{
  "n_kv_head": 2,
  "head_dim": 32,
  "d_mlp": 256,
  "vocab_size": 5186,
  "attn_scale": 0.177,
  "tie_embeddings": false,
  "parallel_block": false,
  "init_std_o": 0.01,
  "init_std_up": 0.051,
  "lr": 0.00356,
  "beta1": 0.95,
  "grad_clip": 1.0,
  "train_tokens": 115200000,
  "steps": 7032
}
Each number is 500 + 25 x the weight over the matrix's rms, rounded and kept within 0 to 999. Layers, rows and columns count from 0. Numbers have three digits each.

# layer 3 attention query, 64x96, rms 0.127, rows 0-63, columns 48-95
486469528425457573578482486489451494489478508476535529418544534486552530523510503477489570533465464490414550456426547540443498479520459510456516
514519487523488493507473496519523513473498496515512504517492496519514509497522521518498502510516477456512511496495498493500553499519498501518492
530485506513513492495505496512515532470481493527526507486500513515506515496489514505514519494494492485506486496472499497506492484513482462478498
513486527480490514518506491476502510476482510509531508495505539497521524505484506496511524490490492479497492495486513480500486478510449474495494
476518498525479521488479478478467485493503502484515520512512501494524505517491474510485488514524530525493479490502507507492503513524495503493479
509513519488520487494525467509487482530491494525499483485493482477502517458494510509500462524492459530505483455532489502457519513518503468497501
487506477538496461473497509516522482512506490493478476545481485515493481511493498488493471497487539485508482479514473480507509546479525525504470
506503482485492497499517531488498510515495485492477514518466466521489449453498483504518503482479498504493480495480504501540482496508459522522485
497522527502494513512515517528519507500513539525538496498490511510528526489497512533483521509519512470507504483517534505463486495524477468467474
497502508502500487510519490473474504495501486500504513522502502482510518501486489476495496499500497505507503517478515500502476494481501534535464
500492492461520523514502488466520454493460484517518519477498515490494455479472488518474468512491452491492528509491475493506567482545525462447519
514493500468524527520533515468492487491460480491513497503535544440519452464489466514488472503501444505490528536495486517536497473526483488505475
517534507550476451445457502499534499491504510529491501523510417558470505508494545560540466478521547524536468503527451462493543522495541480530525
495505504513498516464515501492518495517534520484550503496506512449487463469496443497522458503544517466513483489468464531548530526542510486475448
488494488483477476515447475516502519531492532545500488510479518501543489476449538531493516486471503501488503511521524476481488479500484503506524
476508508538489460484464507509517542509551530528487476505443498539556481479478503509524510485514539481525474478534485464507509521488508507510496
528502515471485524511493511500496485461511507508536525465498529510518516518507504505526525506501483500482519504505503506511515488525501487482525
503508474535495459471497509533540499535511488491481482523481469523451451509543490507531474506498481505518502504528462470514506509466538531513523
514503489523500458482475504544533497520529488505497484534492481527492472484545495521512468525511497478523500532532475508521533519499541523500501
518494479502522472483484501551529508521522476511495466514481519497487504491529485518508486502485479486511509502531494503484524494508518502505491
495483512478509535502535500462481500504472512503505528465499511498502518509491505468497526495505477534479495497479510499490472473501466474508514
499472529510498528513454506528482534517513495503507510439544507498524541523544514519480505516532481497490520495502522513482507498526514478481542
518500519493500483500533477496488494496498521517480520507502479505497495493460494499509492506522509510509487476501489490493486519491478509487498
488485484504499520466537511460520460483523496487520518534493560463500498489437496451543525491467502481513489500511496504458464503492485538514437
488473540498498544507550510467486516473457497494525529452517531498510511481505480485513524499520463508522511497488522494494459449522473451514533
505498519458505583539511478479474509502469524499520531465500530457508503487506499454467543496488469484450533472450550571481523462465476490439498
496486499526484471508477512487480513533534461514464477500520499518540493514483460538525514514483505545485474476516466480513478502481524530544550
532503506506482524492524518521502474495524491482493510519493518479448530505519491516479445485524490457533496514492538528513522517524486504534442
508487475471490491512499526516520542513512494516447487519474467523506520477469538541458488527483509527481459453518508504457503496485521499465464
504494564535521498503465528476499481472453502480533520495493506493500517509446509523499490488498474489497509519507477512520499489496492455515517
512499471507508485504467481489504466572529465491505493505467506512476498515499484522478503497517513530492483492494497486490468473524521483507535
476515456471459497482486506507533484536514485502496482507495516528528493458526511501484483442523493508542484456503529474523540506555506468531518
482508451511489458472488491502525512524512498484433497548511480503495497471518486517482475483511521502514472475496464473506493519499511517507518
489497560484506507504500467507465507487500535505521474484524517504510529536520522489470513527536500493494517478513578500513504465513469467531468
490513545500518503515514484488449502502487516499542464474510535477500498541520518470508530524530469466487516466497564494507504478510478486530487
490521543517520530550527499488463481491478519510550477472510547504499523529517512496488525503520492517486514497519564504510494484534482478516477
508456535513515511513497498494509449448472449503516482457513576527517518531533503478512569491540438511504524544490505485523474481490517495551510
483515543549531452504484497507465448501485515500528494467517492484490494504552564503546504441568502431503504516497546501521535459486497474528518
526500468497529503490504506517525531486505465529468500509505509485480524496481490530508486462454482473516521528501454483484514509490512526470515
466457502492485509469474526512487492509491473477501505498472507505562520472498511495497481518453488479472458521520541507464535516514514490537488
477502498482460517513523504528480501544537533483507479500546495497504490547478499494503478488449485456514511465526496536509523512545475503484496
494503545511461519484473523521486467505519493488508495482516454510470484556541507495475507505535528507508521477499488513473472488499500498542493
519509484474543507471462478524485508508536493546483476519532464473420540503414464495468505489479462477491470481529471532488486530523520530478479
513484532566486465496540442482496492503511454520537523524503457507526445491492474485500535555528475511502447496494498486485546482514489509510491
488485512490500471522521473523463482488489479517466560509514507532559496459464453483484562499480446525495479531511473469501480484494475489506460
469515505483452528530549505479498526553427507481471452496514509489518442523503500522506528518523481501506515501486501494482472509536509516530500
538475488555521463509528457514507475511487477494500533512504463517498461498545515460559514507498462495519518509518494452481514474443484498540471
558450519522464494471497503527509507493546499483526535527527483486472530469531540494519483508503503494495538457473474457512472511471537510539510
487486586486489510505510466501459513455491537503543497442561535483537563492537528512461512488509491476491543506499565461477492468520467486520461
496499525503522528521509495508472487497453475515534493457514501506497509551528510479498528488509481492477521542505536493507488490523504501495500
530497478500499482506504531520515540512519471496511496511492491500480493484485472498520478505484504512526491491496475520503513543477523518490518
509483468501493495500504508499553511493488462501477497520498491505515489491511490493502531482492498514520527528490441500478482527500522520485488
492482504514465497478484513500511484519490440488500518492514476480503494452502504492488513499477493450513490493504438517495528535520509520482502
465525527469483514530555482455499470551480528511524489505467430482475424529528506461449485514518471524457462466518521510524514476494499506478492
486557532538552473486527546503524505524507497500490504503490501494465461501485503554524487469491528453534490518518462494489523543478500527479510
519487488515548500511435486511511533499458495517477493520491521536518513527504545531530513493558480484526504531517559516481476476479475504526472
503506566507471504462490449523494513481484471522531466481538571494519546508487505476460521534496444498499494495522500486510535516533455500518460
555469539465508552581537450475464473450476462446537516469532557495486540597519484438499548536526422549429500509482550515526473451501487519504537
547509485487522485467472546497509514449481474523497514501525475452459564546485501500495502482488546486510503532485470482491497516470515494508481
524538518492490514500517512508497456477499531502487524528534498552458513483497461508436490477534524532506530499494469451521464493535502503465480
448498511483485491531471527488513470540492552486499519466483456533575479470491510513549545487481546492502537493499531521469452475471457476489507
484463508512513488483487485511511521455510481470529447447497549497521553500508525506507557507502489492500535526531509516493535487549505489525476
557498522539504493512561473512494474492489454506493495534501517465472453497533513488487473505529495482506474507497492448506519495494547502547501
462511494486478486473436489492516490498497525514531500473508497531527507464501526526523513493500551504514530495474547505441502460528469489470513
# layer 3 attention key, 64x96, rms 0.127, rows 0-63, columns 48-95
512455496512474526503474493485495523486504482480484499531514495512505481514495498482491468515473507514493498516491517509490488476470511543498512
471481486507496490497513482492487521469477509491493508503512489481524487487496518493450486498483506500475463479507520491499498498522506513513467
508478514506506478515507473493494507455501516472504503541528504482505514500495520490476468505478470493498488471492521498479531517513503498529484
513463505503497505513500472499480513472478492478500509539519495498515489495485520482461459510485487506477478498498521503504477511488500517506492
481502486483470487497475521471494540532490497480461510483511463497518507496488488458494505522519514528465490516505503488480469509488527554527518
512511507504488515473509517517440538483511525487515522508510483517516501494542468525522522546534504489513501498453521500486541494498501498502497
495531475518497498495500488535535485521524514548528469487488489492475491484492484522506506505519503526520494487524489474487488502509505489522491
527487500509468510527506446482502466479487504515556522522491486491517498487506492462474481495505496524503499453483530522475479455494520483493512
540489503504451499511557525475468547467438488474472479512535512484529478505503494475509477509490502508499473528496527489491499521502481534493488
534474500482459537542458461467438480468488479450519523555506494506489477514499504476445482557446471556450488469441511569508475517480485584499491
461473503507497482480479487501478467500505524467533509494532500493503519489484557570514567524502531514507499523473499478454486544508487473519504
498507480527509450475478480497510496494487493507536469532470477520464500472518525540500529518504527530548500512541481489495503522526511487512473
500476496467531543551484483471456489486486498465502502500520511470546494515472488467492506511432493470453506520455524544512474497494490520488496
480507479510484526513512469448503476515464491459483524520532470486499496524484529510503540516503515560461507539477531500476475466493486519472523
510456503518517490476577518510503532469487470484540507492518536507524490520502523460498490503512494433502500493504478476479517516526534495533545
514465509506485477523520501484477483467476468479521538492526496498519500539487513426470497523497490491457506500486516517501482467496486535494528
514476516456492567540501498440435483482473498449521536487508512474527483529478484451471516519449484512438511496448545553517479484483481581495536
490538508516523473460497484513525489511504515538497483463454502503506541463510483544519519486528512470527507500520499484476540489524480431505472
498535497497489476481499498521511519535509507547468478471472501503497524476502477512518527505534515476519509503524504470466530500518505467523491
510540499516497461462509496526516518520498489526505493507456504518496518469516492522515499495514513502542488478529494478506545532517479447524485
511485509498502518516495486464488496464483495462504527530516491494508514524491515493475487510486496511474497503465525521491480483500488534489506
456503530482508501488499534500478524505510534477422519458516520516531523516484534483546512462482524476489509532496480484487540523521519557460506
512508537468461553505503499474492509468477496475537513512523495497471514486518468524493495551512459485479480481481529497464501515491491506557525
513531489511489510502471481521503508505474496516513511536475479501486506473513502544468458513543450519509463494509491493512484513469478468517480
506469514498528506529502494489486507472492481435479514526519521495525511494481518482478488510472482497484479498485513490497494479506486526494508
516512511495499489470515504515516496500499506506458491473494516524457502495524484520499512506526488483496501519502510491505493489513488489512507
484487502525537505514471485513495515517492512531514497487482485508493489530489504479500508488520511470481510490503496504489523465493523513503532
476524502495474489486482483522502494518510534541469459519498501522506467458499479556507517501476486508498491491508486475488485540504490486480442
544483521504493535518537531498437480466498519498537502493503451482485484521529504426517508480523502481476485469460540544522526460469462510527502
461468519507480485531499498502514513474512538493526482536488493507514489521487493501494505485450487497493500501524517491510455503526514517465475
506466531519510487522483489470456495485488508468494526496521500516511533513490501475505508434462495467479492480499496507519508461471477517477512
491466527523518525487506483473455479489465466477507534510498484482558488499470523497459525512484478492471506517463508498488467460493480514498514
518521498518488494469509470475529475524495502539485497522477472478458470486493496507528500474553532536547475475538484469537503511498518450507515
517476467515444494528486489514475504491510466488503494525534501550498491536523512493451485516454521495510505492477496509471456513487479481551503
501490495495467533513503486518476525475477481500507495524512483511521511488530505502464478513468511489472496542482533521479481487483486527518483
503461507508476508505495470522483512501507502477484492524513517503498488501514495491496488524474484489472492537468529549487478489489482509505483
501505572461513529535498507469503524501455530484449482480522492480547515493479490488504516499522495506465485530502498523492493498521531518519486
469463557493481502563615520471498498487485478501487483534530571526534481532494470528490549503528478461486503529488483531512483467471519528472493
488529489495529495482547536492528491520478530527503511452461503488540545505496500516541500487521512469534494475564476470509533513498511488477499
478499520545505472506535508519491493511510522522526526523535414516492484527494502454539460511447443526491517504502507503504514502497466542473502
453489504489507500535479461534448506510479452489536524505475485412513493569484515466520467531460486457474509512478546499454493511497504502504482
517459491464460583539444471468411482444465446428507512527567523517487492515496496489392505538479474541429515529405522580468476490505471511561487
517516424483488508533501509460487508485450566483489483479470501437496483476551503463505522481493528511494537501517491431459488511489537470528511
501520552539510516521510492482490500477530489478476498519488535517508453505566489505419456438524537512513513484522501512525489504520493530521497
499516556550522502527476478498492496476504491436505494475559498447491489466541557450512465472530492527478507529567557489462480505536525502492496
454496509512528519481473470508480508523504414508487489511497498482516504536475512492475495514567491440520479538485532503473537519515542449497489
492520574458502517535533527484494500486538469484520521538496514506480490469505478517506470453499484492496462481525484479579490493485476528508512
536518468455527502517481500471519501475551479495508486517478471485473474478499494521474465464454517516529453460490485477523503507481474532492511
505500465547446492513491527482488491523532471512500477526529498529497481558479495479492499523483517486508521478486485498482482531480517481522521
487493509484497517531502501516488518502489496480501503504511526486527512488524516485461487512486480507465511513474510530469469488491486539505480
507524504491567510489499490516530487489495494507499486484483487484501535496501509539523517488456487485510489460544530474536526479491488482457505
484520532501548477459531512485540498509499528519491498468480488454513489490452497541556509444533469484521487494539499473516513523499493502469511
480548516499520486485521517482502493491514501515493463486492489493511469498457467500504499467506493494498471518548519472508531483492512496486511
490482498537472508481499466503478531526485494545536516521462515514478459481502503505475469504520478516500531503447505506465477487499524509518528
462508523485525511527534519497497489499468456472499484478505538480554491511495516512492550538517493485495492508512538498488514496507492489464513
519477485436475503506530459505489508477481483454517493556577515561502539482565491474508498512560524540524499515484488507559476527513506504585482
517504486545522522542480485526515508483489513498490514491514546537516480529489499477517443492472504454491499500501560530507505492527489502527489
547507505486483506499469494495497518507501514489500498521471506511477489503512495487492474499473521516493479493490482524523495488481488495499506
569477468474487517546483494489523517495485533462545492510505479488466501487500508508493476492443540497502497499486488493563477503511502507477519
530486459525510469475474482478471513509497519454515476495472506468466483447499494524525465499459536487494468471504497485516496484521495524468519
430494556503511495463513481511520451487498465496507477483560490488525546519469478472484531516525452528485527559513523504452511498503523477487497
458516539512505518524523529499511477504487490501489526477535521518531480526477441488520526495510491469508535532543511503481493506518474481521507
521486488479510486539485519476509546503501489496494489514467510491469450484512540518488453467519526494496455465469465478537483496489478526493500
444501489527489484445542536515519476495499519501484488471556504538533531535502459492481528499516479510504530517507515504495528534501503509497475
# layer 3 attention value, 64x96, rms 0.0915, rows 0-63, columns 48-95
485466516486491537523514513478483504522517511464476499488439499511522529516506483479514503505495474488511490540512502500442583479532475495515482
534538510513494511460493450447512429479516474473508519481443467512509500479533503450497502497510524521516518488504489492482545512509527491475545
500493512506493505488541534494515560504531483493482509523489515451493542488464527507474454495522471504500514500489421493521470484494506462541519
506511472490516487496477472510485476530486481514500513524502465470509533519529511450535507505457515549524470481520494476495482487522491466491495
494497531486537500515466539508513485469470466507495513479469482498482560494475511470460463483528492495487457543512513505501528448528489525539516
537432450493503505493497496486501506475489489504509535553534489486498439544506463496479564477518496457522519457515458476493561524512562501471525
478511454532472469501494454514521491494527482504491489493530508493497503484485568488508473482476516521473449532503512518500495506514507509453467
553495488511492516505490521479520503516526510493528512489483507510487523478470477503490481494503437526473548500511533521485504510530519512519517
507456505500506495478541541460514521461483499457547541512545510492492472529496490482509547459515515493515525522505472487548507497555549516558539
510502482522504509516530479509490528475517520490515513502494500459492508478517480544471456520512505509492543503523497507472505486508493494546517
493531499490528485497454480523475487503500477530467488512462459497465493512534495472503523537461501504497482482481512511491536474515474496469515
495433549543463506536508506519537510524512496503516485495499570495498467490482499475493521478553507472511449463544489474524539523482440511483533
491516506502524496491481451489502515491518467499483543543477547490510485474499577499458530502487528457505501514490488501488509497518489481468494
489535484475500505510476463538483526529488556497562521506480481514546522462491467525523461497516438516474511511508460506451555554533551535497438
508500477475503531486497502497505484488503419536480531511458505469480557531480517483525450475487496538519508528506492496486522508490476479503551
500499471481517526489507514527492495516517475496550472498467537478483440469485481495518510469519461527508502432506540521490491520537542511521501
506543510513521524490524493532503488503488512516467479450527499461462524512504462527559466461513517464486481457490520491519486520514467505515501
469469514538521508472517471500519501511548443497517538522471513524494503483516574503485494484472522528521500494480505478463459506528507514503496
485548457512513543447501476514508494522497539498485511465520556464496533507488509494558470447534524489500524477488484492501471528485476482556541
510537525501467488515470520468525483441499510510551525496504453530501487475489465513469527480497535492502539478493526533517524507509509523501492
502491515501505513490532520486479479514536493523437469462473511495502505480494531516523495488486508513502544522508502521479440496478484502441469
512490478490443463486524475480523471504504461510465541479505435433492519448490536481507529463482539506511493500500466501473516547500513463468513
489489501515526474510494492500514520469493491467471534480483494519519503528513516498499547488518481466513485496497494491506558523473484505508507
502489517544466457450493479471478506446511529515481561473532554512529496500495498507469531492462539531519575472471503516522488521491505512490495
488515517469478516531443554469536479490474499521522469501503496491510454491517460494503494541490565529482444509495543531514479479531495501471459
480518494430478517512533486516528479489456491510471538520484525481489502487527496551481445477477520530498506486487490499532514555477527508454511
512475521457505550501492506509555485473482556500515512486509539546514509445512508488477501450500524470506557476482525537432522557510523526460462
507447535466509521505553506524519557497459485493500522511502495452525507516500529519543469502482510558509520530484501476478479563493538479552497
491502471499543482503489533490499473507532483504479526528468502480488435496439483501527501462519443511505492547513500478480520486508538527488504
449482532483513531548501487547521541485515489524498499541478541517514455528535501507449481476503539478480504494494526508501514514527510473504480
510512492528516464514479461512465539480539486501466564487471454560479547527489450524458503525484487462494487488527487492517480525505490506493493
469506498491519522464463535498502493497541465504501455472517518510498472566511490469495508509493513467507504518476484496501446494449469496444525
504499559466470506526426493505489497450437510516516514503526557447500556479524476496478509473508500486533481473475472474528504490487496498498492
478498461523577496497478474492489438481495509454485523485493515491504502503539503518490460498498528523494473482481538502517497508531467500486491
497500462497521500504482536446529461470493506501486515488526498441522520500515458520486475513493471528499477534511466503514464491477480501500494
500535532501485499479512509479494571541539459497493466521448502507523531528493482512487484507505517473492466502489497505480516514463495522494491
489438494507461491503533507515502519532509524485503488538504475512523479486466504512534489516464471488503510490494463505524494506436534509499534
518521556528457457514488496483491439504471534533503477497511478508502543467417547465472525496503513484498506518508510536482512491481495487527465
493497520515500542471500519524469512525519529492496472509516506516490474503492483513511488520495442521497520492479510489490489478503518506473521
493451525499508501500509496502517499471510501485506507495487547517488516483488497521526493492486506473489493498489532525504557540512530502484506
498507537488538499518496485529541475502481505529475507483483495432499498516516504514513494507524535461506482479529521501480509456523473522525500
498516472478457526492491488494516512482454533489474543519556473556500538502536531502478515520478448516509492494516498477489480484510470498497507
512485480497462521513429466495525461494500504491498487491459544483517479503524505510506507475481536479505480453538506509510553481539505516483492
497545491465514519530486546489544526537515526486507464521462497447526507513491555542505452504527549508485416548498494468513522520496522494508472
517485429528491492456510509494476508495501488493515531502459505524518494450484532512513523498527518514503531498477409487482505515528477498500497
500451473496470509505511536507503489481512515454553517511506517536519487447529473521479497522481494539517536504474502502508456518503461481533521
501526489483523498514492525483535515486512556522505489502515482493504471506506448518476518477476514516472487526534500496536502480496494509540501
531472415518527509496523498491517518409520528477553488492460534507508551475526503510504517502510542484508537490488512485475520474578493492501494
510502523534505535507503515483516457567433467505452519487529466529515476477504504525529503507529478462514497503510500526495459535479425524521470
499486522531508517494470468490479492505512454483500526489561523486485510551524544475503514467506497514518520478514540506479490425513508500448539
492552534521523495469473511484480523543517520514515450489477476480494511531528493525512485482493474501484463500491438503494425441492482529496486
507460478494494511544510544499516507465500526484512463510516542519515496519507462478473504489503492480508529463499472515555488534514520488498501
514455461488477510526492474520514513433532485507511517460508540493481464497500495542444501458480509500509562455532515509522483523457482499524520
509543462485512503495503485496491519533529464485505507504458527484478509549519506528521515528474476506485475518529528492459546439517513493468484
489568511495474471492515506463508563531509503503458455494487436470503489555476498461532485487536544493484491538507557512483541511420501513503510
510487517503484483507505503508507522484498532502483512486498508503473489492491506516490508532485506532508524481499500539492506517470479498532484
490501524482518509514510472488490529452597508510548526493504516494510509514558488551467462498503552519525512493474521461483469517500480525524495
507470498508488479494547501490513507517517485461473495516458521575494429474526503468495510474521510460489525473504515551504534552484521488523492
492496503509451466524448488468495497451504459527505481495425431581501509486488472486497513480483510482505506456497532539559503505496509484478507
515486518513485509502474495485516557492550510503483493490482497524509491503456548513472487440482500499497512456513536494519480494472459501504506
490509501478497490513510561467526532511526419497507486523524503510511498480512539458556504505527491519492520542495497466472511492532502494524497
502544506468504555499471525510527514549499515530534498499564493547499465491485492505521496512498529520481499532533571485511573512485491511512510
461529463518502494484502504492494491505479475502503479488524494484489492489478484506541486515487506526480484503497469480520468512453477503469470
490485520490498483545501479537498471491489512507451502511450495495489469519423519503485496516498445475486501482493469527544496478497530486455501
# layer 3 attention output (transposed), 64x96, rms 0.0937, rows 0-63, columns 48-95
463488511484493527463511511479530454485490480488517558432509488508491480497479517522504484527477457463528507484491514463496510504496474514466538
500498521509497508509544492480526474530479491489511531508518536461441512490506506524477498495486446498456556533521483491495501474489530483473528
502540539541497493528513522502523506567465530483499461546479479539517487508535504529528469495489509503495465530498510496493490513525559483531478
502529509488505528513477509490491484484499522508512479530487519506556526509486529494516493506441519500480484500460513502490529498530487485519420
547509509508445541529462542463475455477503511480490493460492488525476496525507510496503482525478469465491491507453510515503487479525481502503512
577556504512551460513504488498551449504501528498521476563497510470462461486501468539522509485544498494454497492536481475465521486485517452460446
479494476494500522489482507509490515470525494538484504484533498494518543518494514514483486541515539514516473493510511520503491500476501526488489
511487522522493486513504460505518473499508495493501527485525483493445485481500491502468489508507481506454505492516491498512521491515488479521544
535553491537518466495558479504516491535510492485509479532499508475415461486559474497499504495550492498484486510532495477510497463484520473510523
501489540496532485505527507524496511492494462458518540563491469475458477499537507495485508474522496504471478505500474514522511502495494503499544
514441517475491535486475528508488492471509507514476506516486546543549509523513511502498525481450501516509523497493506520505521498515490509479494
486533530486500495532538517486492480493455493473516459567490441462528451479436496497547488538506513484491525470493476414492514524477446532469486
523505503483505494511491537495506496477507540509490488547492466495521540502481545562464507520497509483503507539493511525492459514479541506494471
428532466496537502467435479494541438428507522501492530400524462538471515533487532482484510487502563523474511494457498534526467486497490509495503
525512511501491503521499506498522472513487525539504495554489490499534512513502510482514473498440487489490544487468506511497504499562509481511455
482502479490501450497490500508485491483475571502479517529542507490490527458498493507476526482527517489493533482520523521497483523465467483507458
457459489509502526465516493523490521524493500500458530532480529480526512487521466464490507466486521527475504491459503515501528476515447526535504
540516527501511467508507533496501482511514534502512450535494477496517560488478530535490509492510509459510468519529527518487471530484547490478457
431502472485551504472598493511513515510499521516456478543499512464509518491521490484499505475503539532512542521479481534534497490489488497538508
547516489520482474528489487492458473506513518512476502430518512447463553504507508510492521523476470495486549495517488520500461496520489478526504
521482475482481504516502489533531496511499447532532557438551496496540487496429491498473508485516511503569524492481502521514527504525511492478508
479500471506496516498510488533524470530487430500506547527499498490505462522467505517513497513507477518489568507503466494481501486512539443476500
510512509474493497488539544492516486495514480479504528494494484481445466484475487543497515506545467462512514504529481476534518499470554531470565
521516501535513533515522488523517457542538459509503488406510503445482542482508532541460530488503522495497519485562498512512503492490515454505476
511515503491476492516463497496429502467531498509498503491528528493551515532511490451493476560467487523554469493462500525473489484526442544480440
526521467473494524513498536514536482502489511494463534569498504487480527545488521499512535475487514493527519492500504522494420478487545473469447
517503474499533493515529515492497428452511493514499520426529473427466542498414495507464503517526484500518517506492521526542416496503483448486475
469573495524487479464490498540542487504513485498519509573487536501482546521491484470503548488504508481552465503472499534482546502511479515496512
510503494483514465512466464496511469523478494480509516491533448510460475497486499541500474474551551487453487495469520482482459458476529497485427
526532494492508489490485544498464491478510554520506478463492496530559544523476507490497552514478522470537469489509552495503521547509501496468438
527489509461527500527470485498520506515506499479510542428449463513459500501503504521477496478469510493421479495524493488509542488517532520515526
528465489484528518497520525479493524514481503519496481464504502487549513500490489480543469504535505514562494518501526502493490507508543497499463
537503479470511507513462512464537483530453488503511527529465534486469528496531415494541494516498481496535498477477447469511518478501437480458480
512465500478497528502535524477450495482538486481469496511548492482479543516547509535477480484515489480535485538511523493515497484542503523499501
487481516535488515505464478479485518532500457506505495488537478517517510506494470538503459505528476537500478535485466495492515502544496461476477
443528520506497511526499520477499494465513520466505470479489478498555526497497516488492481519511513501473508502486510518497488476507482489537410
460495496493531462487482522532523546498531546496496496463490486523529491499504493466495470483463495537510518485481513496508509494488524475504472
505540469515472500504492521501492454495463474518475516525501517479502472523499475505497463561488470509475544484482501500477430491444489539495523
526475517515531499526479487516533522495517519508508493478478503529504508495499513491469499497502497590513496519537509518473531509498496518511530
499482499474513510493493508533498508491496479512479492450481487514493472518526519467507473531497504510496505503477500484524512479498517505499530
488461524511449484479454508492486484517491478516517506543479527459500495486518469528445524504478511470487519493536500503471499454497465557514475
541512483526534565547465530479486509490526488470492515526501482538505499514506489535511490477493473521496476473476488458479498472508516472508507
489506486471486521553518487487495486475515544492465532500530506458531534487521517519501506516467535475535480499477519443521472491486515511477485
446514504507481529521453521525470501464513499495494498506529512466574533524500509491500512516493515486486490563469540531500516483520465513506411
498551497521508454501541514475502492480494487484547532496519485492492544464491505527487516455496506496518509509499468543500464536505482475475506
541514481548472453506516518492514525506533475494508529539490470512484500510516531485512509481510523524550491515503506475519460498533492501509545
497492490525473537523480495531472520495520506513475495505506516477553482527513501484476523487516510505509502528468494486505504497497487503504489
550542468535498509519505498514457501467513460520534524482528487466446518489516531468508497520521521492523485519480490468540485472536504477489551
453498496508483477524507522475444473500534475462473495518525456521525500477458480532492487496465504507506506456508508560513504493520454525534472
555520515477491516518531478490463508519477547492501475540480476466452536469497525543546489494486495481543488505513501476507523499490498486485533
468489508542454519531493464486448495482484527493525513492511509500486513474480486511506518471528492508487510509548480519485521498518485509492461
499531468524517461519532506514472467494464492462544484527457496537489448480514482463524492479489513516532508426510501489517529497490472479511513
543499501483498469521512499498519518532513495524503498522474460465524466500502490500497486475505527490522500496527508436491521512492533503504568
517493537513471513513443505503470502445510494522509480538497503479545525492478562566508516516520517470497472517537520475488495475517553500493468
403493519500482551502521518517503529488515475505465446477492514478549510539486547460491513526508525482467552483492533540524524486475512488536444
534522512507490500505479557529520517511483481516474505509457485511485466496505497489484486465513478520506522482524476493507466489502483481527537
518502514498507460484529491487522529509520501467505520428509492491470488548550482468471508509521532495532469542487508480523491481541495500515516
514511511508481485523546524496506493462515510486480481478477446517498453499500552487491522470484533492454518436519531509521487499476510496524524
505493477486484501508524485451503503516497521491475504491494548501525506452475511470513476503482486528478531438478510475505480562513523461517507
500516497509482480535543524525505513515483512492472500472487476480528497450512478478475460495488509552514506480491544484450478533489472506559489
481510509545486471494467503528528499532488472518524498454490493554502471487489507487503469536537512479510532535462518488504498522505494485502500
529513492502515528515452482546502515503522529515469472539503530482568500487489515486464527516522528485505507545493548478509494527500471515528491
442475478504518513467494483486496503485506505516502477517536518524577541476489491495500509501520509486507526539489492503521514522521496463488435
491480474473490483518493524498494507488459514493448493523491527514523499475510478508508497487466469507470499460500476513498520494456535527494470
# layer 3 MLP gate, 256x96, rms 0.141, rows 0-8, columns 48-95
523468517518472518499470498482487508508503508515484524516556448440486479515496493487538497518471502500501512494492502475497416491470532485539503
487495557500516527508461476450503471482475442512510494493512472516490494514527487462495485523458467505517509464473529514538477469485502514496497
571462524506516498515532539463496498495532509495489498503513559456516482508479514453496512452456472516504573476474462489520536500517460513477544
513522501472454482554483518493467486476518486519477502456518502490491516526448524508482535483528473520462456477487515506537486484473440519446511
520498467496416468517511461474513542505531497465504519506542490477479492496477469449491476526486500526496521474501497502449498522505494495524495
535518511504485510554518520496493516527508460483474453515499499492514479487511494480511505466479503514506511465497538516518494481486479509482480
521501455487534602499494499473484487477475462472491541469559512451480532505473488526506519532541505478460475493495485509532488482517490467514551
551501477505496498531468485497480485460528481496540532487544454482463512485440493515482506502511501555479517438503518487512476505504443504492519
533481480487479502492551502506490513454497510484493524504512484480490494463487479509483509472541483527493466496498523494534455536459460495530523
# layer 3 MLP up, 256x96, rms 0.144, rows 0-8, columns 48-95
453519493524467474460489509530484522479492488513529520480492542528490520461502498463487532472529525496501489470510507558515531536511487488477510
489509503455509529504504517525497519489482492495497525521508511510498451541539501491524457474474486499503467508499516488483499570498540505511504
480519468520524503477522500465501480559478544483555488473483531485519461479505472505494536457504512520493539486483492503502506531484515490544538
524490531487467459475534537490552518497517497484504548505477525525509487490516485491504516458515452472528501474505487475518510506487519533509521
468527483525474472502575455490528526511497514456525487500523506471497473493507473444501505482539511554500535446512528506492473468444485508505508
546496488524555476468574535506549536500474511518478498490439493487547496468510503557489489494534535493495491540508488481515491529481513474518477
485505466499505439502489505501485514505468523483437457516506486498500537542522510532507455474439554471481497509512496534520488562477467531494489
501520493517523496540472476523462489477540483506537509529523452534481534495469516530477503506512548521487479477525540507525486528486488484483490
492519516503521507530496487487519499537473500509521463545455521555496467530550490474501502498491488496502508516512501505493554469501519493490491
# layer 3 MLP down (transposed), 256x96, rms 0.134, rows 0-7, columns 48-95
523509493505466472531537491484511477495508498481505507470514530513467533529537506534477491467516491528499498530545485468512488491487495525537527
460482523536520514471492445544491537472510494474488522527503522496487475472515494482494500468506475486446522559463499527492467472499482531574439
498541473500530517454491532455498503510499515524495480502444466502565466535471530501505512496512499469531507471500457496504477483480548498544464
449515487479465499523498551497534452473516469483479464506496541522518506514527474479484495474549435509477502441496504515502482464529514516510430
496502464444454532516530459515512491567536492520493502498505494483468516523520485493507501488517509485496466474524479511475539553516454431473492
492539490520487465516524458492491479460510467489521500489515518496493569491505491559541517517507471514546533470506529509491533498470471512463516
519509537499523447495490508476511485505411450495474493510506551529469478521531514436469524509448489529501516485479421471465471514486495528517509
499529479488516461481487510508487491509481509522515502500510523495504565509465509534529498481489495478518489507474555520531490506509481533533525